{"intermediate_size": 768, "vocab_size": 1382, "hidden_act": "tanh_gelu", "init_std_down": 0.0, "beta1": 0.95, "final_lr_fraction": 0.0}
Each number is 128 + 24 x the weight over its row's rms, rounded and kept within 0 to 255. Layers, rows and columns count from 0. Numbers have three digits each. The size before them is the row's rms in percent of the matrix's.

# layer 3 attention value, 192x192, rms 0.118, rows 145-181, columns 0-191
097:181112123141127101149147101153105152162115144167147140147128107129148114140096123129137158117118113141120100152166097142112158125129118150080130079141110131147123111118094164101102131067130111151117127185073149173114146139084118132130166092118089163178143122131136141122120134150166144143169153108182116110108140100123144155137121110109129130121130179158129124045107102106139124124149112132109142164119165112135093096118147114093119148123133074118114114119139089144118110102135157121149119132095160122107154115114148129136118146153140163144147146096172124151135160125138164102
103:132128111091120099129119134135064144102102114120128105115148102136168127096082162088133141203119131141139113135150121150129121124109153122112160087151161079153119145132115173084125156105126130144124123144130166137135142128109112177144143117158103141200121138115110138132170114154157132139161166102143163114107168136115129135128095101142160152108157187146168127144129121087142124135128177109133065151127106121154130067111140139122131168129153111129141144137122161111120152081149109132123128116093140161143115120130129122105110113152140134121127135139094126183099137121093098119
074:110134122179125142157123145155121118169139101160132130132114102121109115123168162081112074072165097112134145156106134145156156123149136096146121117131129134122139130143141144128143136087121103114092160111154137120080109164144132114144190127137081119133102153075150159091146107149139175102096176102115186175123131134082153092187140106132130146137144155143133123159084104118112130133128123139110165130114138131147113152119145096121121139126149151151142137139095137153180124129119119119144148155115105091089115115136126144144142112119135122110174150117082120107166147082148129121
079:118126137124125123121125104082141084141116164156089098140133139133148149147151130146124140094109144118120162093130099166160093169148153152166156091095136129112140151137165110126111159141137139166114130161078160139141142085127143127119137153112126134125134109148157103098113143138122105167133154104126106122098106130155112115141149118103155131142167132103110104072110144154095166137146117114181142142129126096113110173129143144113138183117117129137169084140141190095146164098150140059167135099157130164082131119099111142132109131132105129121099131128141135068149131121153093137
095:136090122094177142112107130143152151165126200167105154077134148128141128158123144135120136163108162102072116102165142133094122129121121155096117103103185138122126118128083098137116137148165075141162159173136127137156169128144097116157143108137112120100084154130122107167133164156119162152184086128094104091102129118144115112118124154114153104125126135132134181110136152120150110136105123144108103170113080140099123109131101127159143157100118078112144152136130109136109123145087113107157126123120171163112153103103122155141099101126130128128132103114140107139130117136125142127
075:166184136149120121139145148178132125129112110146154132157153122085157101125196120113149097111132117134160132123118133100117146142109108149134097078117102129128164110103142108138108117173114110122088127097125106149134152131145122116145139126155107165142111112123092145137120127135116122102079148064119139164139111138120158127161169124127073156074126125145128114171146137116128113136132109123156157107124139144103114171134131145134172108147111171115130134114174129147139132163143041120141110137107119156139100131127133082157140095109105122108086119118187133125138120150151104181
085:124127106137090147184154136124140101152152119121165085123108099112116115158149095129110183082102131139124184146091126107146159158125100098136114134112120116140124129130135110178143117127120081168120128083106119115154126137138161100144148114091184112111162113134140114106152094114141132173116103134140159093152068143134117113151124146133126125111112106118106101075129153111118118164091150142125129137152119122099093140112112103152138178113091164111125128097121174139082170126085160146133103119152102135144143126108076133114102151149121124157136115146180147116139134103104153123
092:129111143109131143158099168156100160092144127107114109137126147126151127113180091134149191125122129175080142137125152144126149099105095138091155118138098124125122133120133144103029122064131119135126111147123152160098180114120141145104123122108099101129079097127102126140131115140146140129163125142096169126167146103122119117130146140170104101150131162161142149141072077145109082103135112099092133170137121167146129104117105178164157123122126110139144154120148143152136120130138141127130103096142130141147099094129119108134142149107112155132096113152149102147144119135162124124
079:098122084100102115133143123128115128138102066161107128133100126178083166108126130124101112106087107104145138118111148121186146115149125127127125141094124121114117109112117168147193116135066160120141108121103137151107094144122156116101086136102121130148141121083174142143164100146108129119129137075150120127134172126107132122136113086150137165180102132154130125118145167134117116124138125116176104113158119091159127137144101062133143138095142146126123125076120144120168148149121129122121151150143129158107137139118174142113115156156144121127174132093096105100127139146078128099
090:138111127083106160124129145124120162138155168137119125117125082143129110109136142126097100067136142100107092152142113145107135138097122087102156121189085090152160091102131118089137155121139103155095150130121114141118111059165107162137145112145122170160138145121108141112111099177106156155129117160120147154114074081108115114107174123131134113092113172109139157157119124104121138119067108131106155119138123143145075125140152132145122130114117087092137156139166069123113164124114107115134132121123153127120138118156114085135129135138131128115117119134125116136173138146155179139
085:161154130130078129126112151156117158115133166098115160127145174116143124149137146154156128145105120141079143115129119109173120165078142154140128113152118163133149123128161105170098141098111166153132158132124178159106173160122111138144139112122128094139100114175105131145110162124133101090099107059179145124151142134123148126130106144120095138145121116097118130123088148166169147112128105148111154126139117176108101112110144105113102127138110093145093113129131128139139102124147173104132160117133173092137113106151116090127136163167124137146146137108152118125052126112106081128
089:115131101158076119146153152135153113154136121119123116142130132099135116165180110118077125112133130133116209129060132154118142177172130108138132130115073125130148140127173122121096169138128132164102125095150129108136172107131099122122130164139148129122141119105176130122141089157123170161125120065133148130129110119129168131115128125118142136148146096097097107129126104076117085157103097099145152131140154135123114143136117123132124125134128149135114117114164159101084130147099167093157128171157119139175131128130116140122127116093153100101104132140145123098127139117135077189
089:131120083105140117099116153178122184147125125077104116113131128097137155126141135129148116148117083129114137092097154180134144069093134137117143122138137158160116125112105123104091086111105130140117164120161111135158153156133163123097163134113107088106081142096126084129147151108111131091149110121134147110117157148119180161123086097097141181137148149150159136156102094139145112131118157117118093173140120103136135118130070106109116121128160110144141143127195083144131130152123138159127152081115103180116127154150121149132137112151100149144101103132109130105112140124134132135
076:095133120159104130142139127084109156143136122109158109121136141117122156168120098168092127099090107153099133135138123090160152109133126125148132120095150100088158142083147110114183117088096138150119134131102118151138113158132068166158139111121130170124133116107159147148118107120172143178104132135154121103115140170158118112111122095126094135143210113091148146139095116134106128139163131138107158136122150104083116094119103108155125128148151145136138124109129118135076156133103116157161096127106141122081178130100145132154139157142132172150165122124139078134089127119116104135
083:126073153154146122082146140118095109109098111178160133154142106142104099133169131153113113099139111098158130137132139094151132110117143138145089111123113125147166133078113133119076145068108147141143135144200121109153126105096168121090094125132064139135102113142144102144152120124113091079127139122102123136096115112095141163137103137109156134126116141121140142138127102157123134100129138123127106132121129158173166112095130094080135118140186151124126137163147126123154113118142105112117124126114157126111101126109107158114195121141129126157075151161154118175116134160121104131
082:143195109105102118124129136148131162102169116113145089093145135103154150169139116136161173153132145156085094120139186115054125113122155157136140110120117146099144141146128095087108112125145089129117125136100111113091132135136161132148131113113116080126104084114114140092134108051143169140159124132163127157138144138130109149106145128151136134105127103141142125138145102120110158133118135115128124103138092116113096136109129110117117148124125110122149137120134113137081102170171091154147178122142158161129108097092164092107139105150110114133106077134124159122106116103154118179
089:135091172135168115091069123104138176107126156168099127174119173095128128086080151141147153113180139116095109145096126140123113073121160129094122121131133126171113125130093136099143094152165169129162123118118114125119120092109101130130159161130131112147097136133093162137124146126152141117109072150125155113152161093162116120089126117142112144140109128132142133147095094146156109092126151115168087116070133144146136122142121166130137098117119094163128109160160113116107109113093109154112135128143151153116101134107139128100124141137108155125150110129078135144084098146122116157
087:125135107115143111089209109137158125167114158117126139116118139151099160128132142148110105123123119148103072130124121116112112138135128129117128143111124132138107060138117132145151107098131076126113150126083113148124119133149122122172105124124067152091178102119059170131113134098110132125147096137111135133101130112136140134108111123134121123167100157151147161098170182127136107102071128139105104116161115120091134120148146108102100124115144131133165111091132118173159146166148124160094149095144179154124129127142136129131162112104123136092171133133143074128118120140160103099
085:122134158134138108129156113094161147129118120176084141097094112176132117105137153090141155161125135073103061114122115149099171142142104131121111167157116152171137120126113137122139108114159168101165085154104108109107161160131098102143137124147106156120142145123128090176113124161131148163134136127103123140118131160132135111114141130136140101129124151162163126126142145146149152118121128074135126129100095149125149127136166148117107139144142127143152149166077110090155112116121116193126159094189128136127154099081137104160155136109150131104147178158087120144130156134131135138
106:108121129129131120153099120117098096137123076152140129156142131119128133125130108087142107110106128081147181139140085127135205143160146083153133129092107122139166149136146126141163115152114112159087105140132115119142127131114138108107141151159143159132122114111140126127129118159165150128097162114128174112149067137113137074182145139122128161141129050131101118094111177142092110121144127100141170126143139095138144140111126108083142124146135148111097112140148152122134112091123129109131072115133080110127165134152122161133111153099116107099129131182137173136127138130102117091
080:128160178145112153153106135094135112117142158182151122164134150111081171135150143101097093109134095126147130144197141122152154184148114095097115120133147115085112144126141098101140137141087113158141126111164115108149131110124149111111135144178072126123113072102153090129141124150119123181129162127120127120104129129137123122134135093137150117157142120121090134141100128133111116117066115127117115156128124074129126091068125093122161108101091143144107119108143129179157134141152087123111140124151181139131115155152152135115092113136113138139151115124140121133111152157117089156
081:123126187143137135144113141106112083114161105157131134123141113148169149109110108099131106103140141143111149124139095105107132086139113151159151133137130161146147090141131141130184090169095119120110164139148104130101129137112120128118142131166128145129140125093142105117144169145140118125122151104136141123124157160115128123140142100147123134106102140119099120083094170144075103125110134158133138146110053111101097172111104121122167072137087074169139106122123114131117134093154109115135112146110086073108109118117137147129124086090078093079143121152111138109181112133119108146
086:093091140165199123138158138093159097137131138120141166130152089171104146107133120154093150153114122069134164120129144136140070133142103128154122125100153126107099144177127121154127119091110162102121124139143134143123119123090155156128142116145090172108134130104139121144125154147088102146121099154127085147106142108110159131120127112118101098127141152098116094099118179130145101137158130148107129188129112105129110133115147114124095159092133119148084155110112159173143151137141155140106111095155083122166134162141136124120124104125115112112169122134127151183151176129166126105
084:117114097103119162148154138116131144135130117128071135097113155109084136113106161131099122102079156133123160098120140132112116105097179107175134156116114121101106110141135108120136132110128115145105141122121130143143081124156118101146119133122185159148153133126139186139101106110159142151119118127131109099125147136130096139159151127145137126201178160092154163129135138114114121138126126191076185116181148097116133137136106086127116099123138171126123143122100110097133149130099142132205123164105101118124165126105118108169110099117101143138151106142121117122154121112165123120
091:131122105144109133139075127135135154133146161077149112147119133074168126147112086093113144123105132128119125131111120118131104114126106162114132127123129074133081133154127103122095134122171121136122115132130143165108143111102083157165171095106107072156076130145130128095133120125161124138148133179140124088143115154155165142093116147121118132141080114129139175116106074149154133143140146063099123160106138153115141122141144142119126132156137117125111114134087143113094119086111132120183161144126119134114108123121157151080147107118142195131149172123128127100100110129104102172
084:102095137121126119139103111159101136145116113152125121134169130087115128121122106092107140163108150162090129128125091077159132175125153102163128114149130119127126130140124127087135170132168107148116139150141181124095142101123093141167141135158135106152129144150137140080166107163169131099159156105142113124151099072109095130133118128110124150097108142124132083113128106141097102143121156117123147115140143127163139144128072133130121154148109076111116121117124143083089144104066183085147117134149123097149160085122070100114132165138139099100107136143121137111158146152120139158
081:170102120149127185141165143122158100155145120156103118121124150120144121111109148135106158104104111119122113115093148128161108127102146082097128147125096135096110108104139123113122095120142096118115144127118099158102112158076111116119161097148133157168100114123107139125124114123088176124143146151139174140162145119113098116148144070127139187108137152125144114143136113088118150111150103159119135140145138094135111135128120129118123094107122086099129150137092069123102118113108185100152174139118155115132110170177137166143128126115109109070120138120085139159144139172156139076
087:159086161111144144112155125110104159132134136151121094103137124098106138110086143150135138116086159086107180144126116146164089108126094153105128164133140128114099141140119167143173170148142106064179107132111132172142105159124158116142120140139138133154125118112149157188123146131117134116142124099137114094176125125154122156165177158105105157160136122122170145091096114116142115159139095135130090096101123130128145140175118127164121114086154134111117104140143089122125110142099147136180148114107113109091147118141099121164124152140150125142171119101107119145126130139069136119
087:133141142122123128102109186107106115123147126161132152116135073115135122135120112144121117156135109090129140130111111121141103145116094087128116100140106145171162125072122103096073139128159147122065129095190162165158174103127132113129109124127155140114108146106141102124124133120154165169157106087100166130137111085081143146112158150135131114118092094124156117132136120094118109150108136159158148096133149136159123166123112143115164125125133092109114150166159093100145136093126106108153117173140084119116127166145117074165122155125151141087123131099120151106155119142123134153
089:104132129105123152120140108119152110166109121111131137122130166078103117111092148148134128130155131171101125141081131086137141114125124159139131091123156102137128107123151158168145117110117137148120172157112087096132107157100140142106153137130136148098153124120179135146131088122108097140100152140114139182127187181121134116134096135112188120127139147097086142144128139127157132122126100107122096132127144080135137144094132101091171131126142131131162097090137046164106124129105093121133115118114140120096148134153165138161130159116138152081165119085130094148088122108149145099
078:102130144166131103117134155150083093164122168183103165118178177148139157090147124146139123134135124121153152168149142149156139167162172125127120149106121131132120142169144132137112139126129107089104080156134166152137181146139152106134139145112113112130138145175076119137128163176129121114148107090122141112110091118117155097096134153078129145138101139181113110117095088120143128129128104111170135102111146143142136120115133149108139153127120159143093152117102116155156120122120109147095142155137147139127115156124151163125114104060172144099115092143126119123177115132138162118
096:135124151163124156118142101125116118123108131193161136117171111125179117182107088113118120119135139116127118149144102128114084092157117236115140124139111161064139129100153084120118146098157131123114126144110106153115149122094119129134167122098123101165134116153126158150123119141160144127142106118129111120149149107125163135116108137137111131122108151166122117099109085130129114180120089153130149123103116139136085104136152105100121075153108102153098087149093090124107137086164167123140117130143151124129143110115140143158154120143105160129093122147152179133123134129102131136
088:114112110158118078171177174111083104086191097100150163165121123113099148069144131108147124102106141124136145127127119118105132124124137103123102087103134127117127151112151094139110119137079167134096126098154123131075099130103144154113115107129152157103117133127148123115114099112111131130130131134166169144117141113122133127108113122124123142096124129134135095180120152148139167121115141146134171142111150142169126067117134094146133065098141137158101129108199094144135120146135091127132143130131089097135101164103158139130149173145128125155119157119132166142108125135124175136
083:130139108122162108115145143123081113133074143128107165120137122144145130130147134139107127118146099088113114117135128121125116107093111172130173150120161135115124125116100123072113103118120132124122144142185157145073162159173118138128142103160120113142126092154140126148128160088131125130123107135153126125122152139158145134117079164123113145112132159173161124101134120145108135088117161151091120125132123142151126100147175142175069160109140117143160070127135152104183161101137132192077146162143116146121123142175119145124156081115119097116132134107123105166120127095095100108
075:121136089139120122160128147114172114144120129107157131161155147123130100099143105148173113114111125173111130103136158116110099135167119159188147158125141163107135129116133112161132126157153125147112103109121120141087138110138141147132140156126111093125140109144095134127101113127142109131119130153091111090116131141111179117141123111167111127123074118101090085133112164152105123123092172123134142147127146113110138081106144140141125127087137101117146073117177162146105100117124163100110112077141102163155137057120151150080189094139122116141158109154152156140124106098145122168
076:123140135134145115120120105196125122136142138112145182150142145112120142087128111137145123137125122144119099109154122137083098093108109177129167123133128125138116116147147160145126133139118116126080121121134137143090131160103108125099131110128160169115146138118134116145135139086082103092179149116126153080090106120137148138119131111144148106098134182201081126092140140143147133110139143167132161152118120150114110133112144133118126072136100148154122097131065098111122156116141182134108180100146120086149127110113131166169180110114115103113137141094122140140149117125151179104
078:149129135114096146186079195167105116127143100128136147137128118120108135158128085091134164088115122150118120162104186133115103117121114120117177149116061085099120127060126132139086124152130145159139145113125161129118093147099138119120128127107187162089117107107104160152127145109152158115156162144115151133126143129130120103160130156157147148125128093161118109152157143120090123127143086078097162138129139126101126122129115121131158112142120156125110154086130102081090117112136119110140159137151105148158114126171116121126133143111116152139152115096169127152103123129130105153
# layer 3 attention output (transposed), 192x192, rms 0.102, rows 145-180, columns 0-191
102:111126126122108141121100152103107106085160136105130112100111099174111135131132124094119134113110099113121122120112148113149109114158163129131151118133181108175142108154139094138191113141133110145171117110162097070105132116131104146134145123164133063047132090125141151158176146140124141078144134158071122143137123148104150068140107149156129122138140116122162170150118097106154119105094109141107140088104099146113152136107128154139122119083108140151148156114104122126115116103120140107125155148108122110146097154127136113094120151150124104156120120121107085076125119105147136150
106:137126136184126136098145136100157150106142100127125124106142116131113123143157154093147125130135121153124109171089164084141102132153138118178112142088112123112168120111134084181130136168131125153145109128141093112112055121168150125142106164117159108092156108140125132119116158124157162125149117149154126139149147126106137107127153131118118135120140149113091135089124141162138144148129122135078198108115150105104154181104120112130083121144111122131142153075146132101139123187128194122149104187129115149113130123135143155125166125134099143159142121152142111086159130146123144100
079:171156113099142119064155096083116157121128167112116121118135170155160133144113131183132140181119133144126144140153093120125122134115109148095115146137115148171132118089099072112115127141136144158175120142087123113160153101133081135096110155118201101131125096151124126093118122115086093138150112165091123095135150136123131134065144179138133105118117127145076134129121133143134099092085126121150117123110136151110145109159132156146098147099104116151105105146140145141129120125129096134125099104133116134152189134106105093136140143087121130115108143140129112167164129138142155143
086:146125142121106130153124107165104152146153130135168161143164156127099088152111119138168104161114149077087171140111140101139156145127082151080087121153109115121105120164134147125138089139124088123109143109181158126090125107101145142117119114115125145114145132102077107140144157145156148126157153094103148161143084102173128124134135136170101114104163129169136164137121115109159088140103149135090146127127105133108125161097138108142119143168146130126126164130120100155111106144142126149090112105099103135141118120145137094152109130105114075161118086103129105147140110172110185109
099:075130141131144140179134165103122142087097073099141112164131099111139118116108126113137089123176133114132097134156127113108107084112141163151138111152144125134124107125103156148142111136132127109130147109105149139084138171085139101113139129121106108089133118082111144096139116063190107136116146128110163117141122101103133150164145104146137173128149098153133094124145125142153192142103141157129127149138166149120111102129129160096156060129156124139157097123136113151118107152191161111112150123129088166160100123148155117137109106149114156118118134117081112124120129136136129140
076:116143125135100103127129120107129125157107189173121100093131123152112125130097145142114140156129138112160128101124145100145126135133082136102107105146111133131114164113143069118087164129117140156149100171121162072142082094141138146098177098129068103140185126153160121139138131125154153148126080147135151114106087119137123142101106142105127145090114102129109097073166127151110123125150123138171110128166124095107086138143136118111123135135132103144137151148115127103132138100151142138097133119154105132122172149155113130071083154106131112108179111138123102121191108132135124148
082:104120140128129119104105181165110134131130152139115150122132145157078122113096150146111096117135149116154103085126157104107080096123131096109082143109156132135127097149140168091099185146124129115116135127145132130107126136079133113141123125149103113171085160156130072148099109132169111136101156121084140106117133097100145124123145118115088137123092175155121149156152134123128133084161125115116113136097141178170163142096124140091126106158187121187156112150125119119156132103135088108120127112071127169160127124108162140129175122127135113153114154130146133134111123128134154131
094:126148142098084114108157110102143079150123121156174117106105123135117072105090162133121117105142116068176102105139080129141107157117166118099079130128115136099145104127089103133178098186143129148163133129127107116109077145146119143123156155112142120139124169124164123103110102138135093107102139151123119126105139161166126135154140158169146128108118074117095129137142126136162132174129134107146146162110144107138146154111144106122148126091141137155118085139126144134095128080159137129137133169108147125079150152118119111111177137170114133119126189121156135132127130122116128145
085:152131146146155131114117106161155097108151158124141144147135123113126119110133137107135139139150066156162115161130161137119096157109115113134129157122168144176150132116109119129124122135138071136087187140171106112135154092124116094148113121118150150122131129100105111138095127124127124142168136132130151143144164099122111129119164113109151150082139182109090104124132131098152139087158109140085129142086139109129153129134147182135091179122086119107115159202153138147159126134106147117142098069127111129139163149136074108146094168134105128149112127150162114130096159133140163126
100:127151128139159120111160153153125128135126121098151107118136183114094171133145137144124142148078139135147114131147109122156110145151118172132104136102139143114174148139131143121150139107143171121137151157129085116135106175124138092122138111101122104148146127179160151163177141111145105131112123153153152126168129148110141112159130150130123147165113119135116154191115124155154137144117174162129093142132146171115112127122135124154148084121133187138123095089054124133129112104144160132143139169119109122106173169116175160090142152109121140164130180115132123146145128113074092112
090:134129123094124121115124127101096121115116119139151127142108115161142146127099149116169140165153111122161102116143117134122125087150153140117105093139126166149128147151118133114114092125072120145134113126145119130150157099097131142093115126143145118088107169078126154120131141151141129119160155131110118163121099131143111110157105072125175069127127128136152123109150113158111084166155129078156130099131097113109179128132129122190112130121128133183151125194146167125085150129159083154103111116106136155096116136193149122134159151165136085140135141134106112091159099113138126103
093:120149108084132143090086146168090118151130183166142132075132143158126101108111140123105130147100120112111124127146132122163098111101127128095105125127148136108109140118133122103109096121134133092155157155090142140138114125081105120114129112090120131119101136153113094120103162107114076113097118153160140105140080113157121126110139119183105132090123103151128137117135150134121104118118117123164139101176121103143124110147122137132142159166134114130148115106103141128184151084148094154116120097058135136133138114132123135122124131129077152115124103140181120136138116137120173030
097:067151135159131104160126103099099130120114135162148133122122109122111081110090108118153120113154120119130114154138130127120113164104143113123124084132166110148092116092135097152132152194164114117139127078121145121125118105125103145148085157120165161113163137126115174127121113128096122137119122135123099123120127128158112122114112122157177106110146133147114105122192157089110141065159125134152137098144147076098117116148147160116148122102145139119148068119084167135123134161165150107103136186155129137093125145142127145161171128147147133119138088114156106138138161146085139145
083:145094150151133154121115149171119146091124127164168142134125148135098128097088127154120095096124123146105084132099101179099112109124138135107133165090100107138105127142151126091097103129125134172147132108157145095113146136102169123110154165136116100153131113152143120159126149120134105109150117135131127117141119098113178123110120131142131119125024115157117126117133101176145130102121111152100132147105117152135165151159174188124171132167136112109089149147128108144127155151125172104129162159150136102142102117128106130121086114158104120082149135148115147092143135111168157128
093:148169136140122134163098116109159127134141161130133150151118136135144159126118097106144143148156160108137118132132130168117124145115118144109150138147116106102096154135131124139139099156181115134153114158134124141149110126113145138131160150109154102094170161159136141134107109132145125146123159142149155153120144174133138100160150184173156122194143106131131130144164156107086134129131127146114200103132107101101109127195151154152126123151068109074118165147107138159115140155128128098104113144111149127148124181124133141098092100113159120135187088126115120121139080127098113167
092:123115147131109108128168147147109114197091131094102153140085125140128124131087139132097074128152081131110143132108111134173166108129108136139121125126163112148105109183119097172129154167130116115149124096184132124103135140176134138092133139133129172113126114158150134143167158174084092090115088135122115132123110149151130119127102113152121126092135163155121123125125130152113132123146122163101131114081158108165168136157111121126148090126153105116141122093104138103145137098139145169096158149157128120106119098144112129167131134097140162128145134131116133095146122110117078059
095:090131131133107161121157114114169100137093098082175130116169124126142110116136131075090113101050145145168121135111127160114172088143116168131110156146143153106117101105114103129149079124102083110103113090119135106132142114160120139139164113098127118121176142119139119114121164092109138147133162110146109149128109202129112146112138130154169083149132141132102091150126135128119132160125154125118125143144109117128096146102141141178150126108113122077114146072130125135130140122147196143104144138149132111086103116110146148156149121113142138101132127138125131164139145125153137166
085:130085107141167114146064139111135134108122133072110115140104113073127122143090121130113166123193093143118149121166133107143158066122109158085147134114146126121142139106111154135136162098130158140107135089135136148135132112141138106126118114162161088135151098088184136134136119136146134084106127133100132109148137114118100079164094133105140143102149153094108101164101103150116122090134155157150103146088141142148102128125140140154123117083119130106129175138113148108144089095101127100137148103091140125129133152182093129120081145150119123146135156113127143142153167140125159136
085:130130152120120162126148113170156125099103079095125144160157108105115139134099095176063108105139100163159124144116126169148115131136112134163195096116154111125138112128128107117120112129132124142092136123161129185124124138197156127137160111104133122112090108142142135106154129072096144106173097151142104115130169132110130142115127136100121106119149120114103132117066103120125121143082114109117131129149137115132127118137143128157131155058133158125109109156163121173154073143135105103112119142075132147092180138154139139100131122180126119094141129136137122141118122131134123123
103:132107136151100124148096123168151147124156139119102142137138131153109072129113146116134129140121161128123101109103174113087104099120109122113122130111125120135069079081140111123112128147098143167163135182111144104155138135096077125142132125091096102123138133160110136139097110133124098141180102144170141112093128111150133151087125141151098119118125149140122145148112125073181128132150115077120137142181109181111148186103145136168135139115116126159131116124163143130150152144149123128144072113140131176132119125108131122101120125133146122160113128102177075119118119103144165169
084:139134113163122150152152106151140122131108115114131115100131146152129123083093143123140180153152151153099107140097110136110139075132144148136102155126106109169126127069091113164099108129156136160117149103136178106102104077072119115143169094141143137125127135114154119175102142153136110158155108141107114125118139147150152129151152148128071124144125148100152118155153094105174152142123156124103157143170119193122123103123142166108130130128125089105161130118108130090107147117139145143139135131119053143126145138128091092107150144122119135140141106161129137186111091153145155143
087:145177082178119141158142111121129111125099151135137075113160187113157105132141142149114112130116119081131123157132148147091171159121155128099123133118111147137130128101150102124126151061131128170153109123130175105124145132110113151111146133107134126132099095183127148142134091124109140077110109125104116130131111112146098133089156145122113089129140148158134196117136101123172140194120135135117114143144140143140128156147122125089170119103142127113142144180136128169117141183125135126119100147170129128142143148149111123135101150137156163132145105074145121116103110117190108128
096:124140154156099130157145128098121171096166171140102142108109168144142114121151128110168100106150090166090136133143133137131161124150139112097168144134118150119121145111108144147132119105167125135093151112118111126174128147129120089139141148113167080143099153136118113104125098152110174122132164168096103130139141124129105133127167137119105097160140073150152149130138128103114126133118142088128136145108158160180144123132111144135122065170099134121159121156111125108107104133126135118143128115066164121133138125102095115179127114105119134128112075112116161079077122181142151167
093:146088122144172104095080108128095121146141125122173175127151140148132122162149080140122109147120122136107112157129093142128095133159079162096120129085118145115136102101098131154146107131102155105118136130167143126121168152139143087095151109110116106128117103106139134137130087111122136110110161105103156096159149087098148112101106096128117178126070103155117132108127131145138133065115126133152071147072145163140124146140122172129171163132134091123112142128142124143154116066113111148118151135162155125128093130143120146123104124117096094099116140109126149107138138164103164130
091:137154137131125161112134221128124126110140109127127147119163102143112103139140186144145138143122162133116144077122142113153124092120191115139131117102114135125163148155120135134139131159130152118151092101126133129115095186181154125140140183164125135074115123145129100148145156095110126134103126096139115122111117141137108155130112146173158090128148112118081132139141096151169121130101144111133161130135073117164127105127127098174108101132144126102132088121118123132124169131149111142089149106141094114151112133089137134156135134122154080060131145102124154136127117114183126111
093:127148095149143132102103154116114122109126102088142141120141148147146067129084106116162158163091120107197122131136203136080085094123157101092146105091114144121117088137149138134143092102075130105169134155104113098115112147147109127105117123087098112131131133171132151113071113094177098120109131143146186140089150110135158108101158127156145102122122131141130186100155118109162129129125153130095115103122119144108142116113146106123118157131147172134167140111160123122132144126146140145128117140092126164120122130132150112140149102122142119166134133116159132101145097150119106115
087:092129117165161155120121126107139104139165148132137154147148102132138137149160143128141145135098140122105184152160088133106139142142129185135119106123136170124121146112103131114153162078133149129132138144127081089136131081166093129149133142101138119092134111098164114121116151159127087102107114147143116105154144166091142157077136146127158151144110124169091154115110102116149139123099136138140139107099125155092093080108123189135157141162095192133137109114132140134135169114119094142152147135131085113109110142087142150108114129113148157165141126116096152108156087123116141179
093:110135108159142163146133148165128141153100106106130184119147153123124126136162141096144102129141097125162100118150110115094133158126098131149146140099158137141151107140113103117167085081098137093087128113143085133149154109147114147104125137140111164134138119136106118131130135089164154129143139113095103127093116134090161086100148125141128109100113139121102082125121139138148124114115104097164135142118127151120058136131161208110118145147102133159095177148118130180124140133137155165115138123168133128164102137118140120115103099159133126154063144093100148111101139120167172144
095:115166159149162163134133114146157109159118132145124131118136167135142112119157128115164139121155141094185147113167149157139099150158099191119145100092149132100115128085155125155161089116140096107180140152066077111115136119144119094093121122107118100117132152142112130146127106091137131086108115111126141124138093120122109107156133138151135134074148109150136143144168156133126152161139093130168148140170121130072152123113116137108121127103114155135123134106122137120112169164120094123126112099119095158079105129094152160091153102131115132147113127167131105123177127148093092118
099:121110124119126102122116170111145169100127165140158090123159105150129153137152100158128133064149126106116167125121115129091135121111155113123110165178109110129141136129137141090122094118132136124134110095171134122113117099147098148139128101142140136165143103119128156119150138124156135126110100113134121125239144105162107139096089111125096126130095127152177120117116131111127110143127101176144155148074133153122138081174136120176130118136099130145069154159132164141128190138104129072134150141162121080112134156130116141114130126127120127144109140147099113109131143105137117104
087:146141096106118162131124147114172116139155152139137127141138125141161141137129120126171120132120151107173113125149164076139123146120113156148159132152139161123136143073129155140090093129146105143119132116113099128128151113107105115145127129164104103102121087126147146085145118101165119128131141154138121103114152169165112130166159155183112126115134113074137132139151163105137102167125084104134119130176094114166098133105132130149076120127140108112155100115155141095121100161108149151138097110115175098142149158127111109154088163196106149104130100147125121156145116148092127196
101:120140139147083131122100139124129084105099127103129155135114161189116171122171185130103117133151086114092128082111139124131161153145139143120143124132192061185154143143128154131126124114118138096139085100138129095107177133142110127133130097133127132114102099132127126132137138147094105097140115108115128120135108192134126124155160142170136119161116134113129181140145121152124114133105133108195114105125104102113130122115105150146122140115139146082156144115131125161110132166140168140122130137102142123112112165128095124134083093101134109136126112088110111086148078153164096131
090:144129113147112144119119101139142127151122132147096123079109147152150122134087130096126110126129128131156106143106106165135084151150108103150116160160112141120112142089151189106134158115167069167153119155153099092144121158148103137168138196129116134155125116148125144127094108145111128149122146136119097158133131170122113136116159122077095131138153091100081130094151139129143089145148107143118118083118096124139166128116129168161163138116110116103123094153115199133100118120101095148109147117125147100104128105102127152122115109080123141117115073187096106140138124132119113114
091:134115159138132152125119126096153183108114094169100140143149162103140138136073098114129111119163103089149134107158100161150160157106145140144101107144112145119159109147151128162121117145129157152148181117149111137169100149055137114123084145132125132135113103119111114096116153151118138139151140117091106139143115149126115092145091122140165135150150144108074136119129093111149128149114138113148107095139115114120106108106076109098168155102149058125110164080113119153118068144124169101131097115083133137099138139104122131121109137137145143132125109165113130088120143143160130158
082:156116118136096111150145145098132178112145143115087167111107129143151139153137130127082114161140150114118101125168141135149159106119138153084099088143157097130063136113121149101114114150130110140105122135131134043125115157123089159134155096104158124136072146144137119118131099147118102144107143099157132144128099112163065152126138118093139151158143136155096165129148106113174119138153184107113139112117104125173120172113113113146143110151139160118138142124106162113141135098142108149098139128135150127118134109165116157182102121084098097098144128129125117126119171128164121141
085:177149125151137170102114126099087149104134127138146091095132102099140145138106169152139154113109118088096157129122140124132133126115119107143140088153153134108172159119127108144142175140147137119179130165119087157136158154145141159176125128119145153157082105108138168119137148167127135103095141150155127133122151131099104137125108154096116162173205122130153158109147090096100129147151123113128087111111115119172126146131085135125137201134165151134125103148114136159137134146120119113156117130140191128094121141130164129158083145146124121120113091123102125120121135139134094153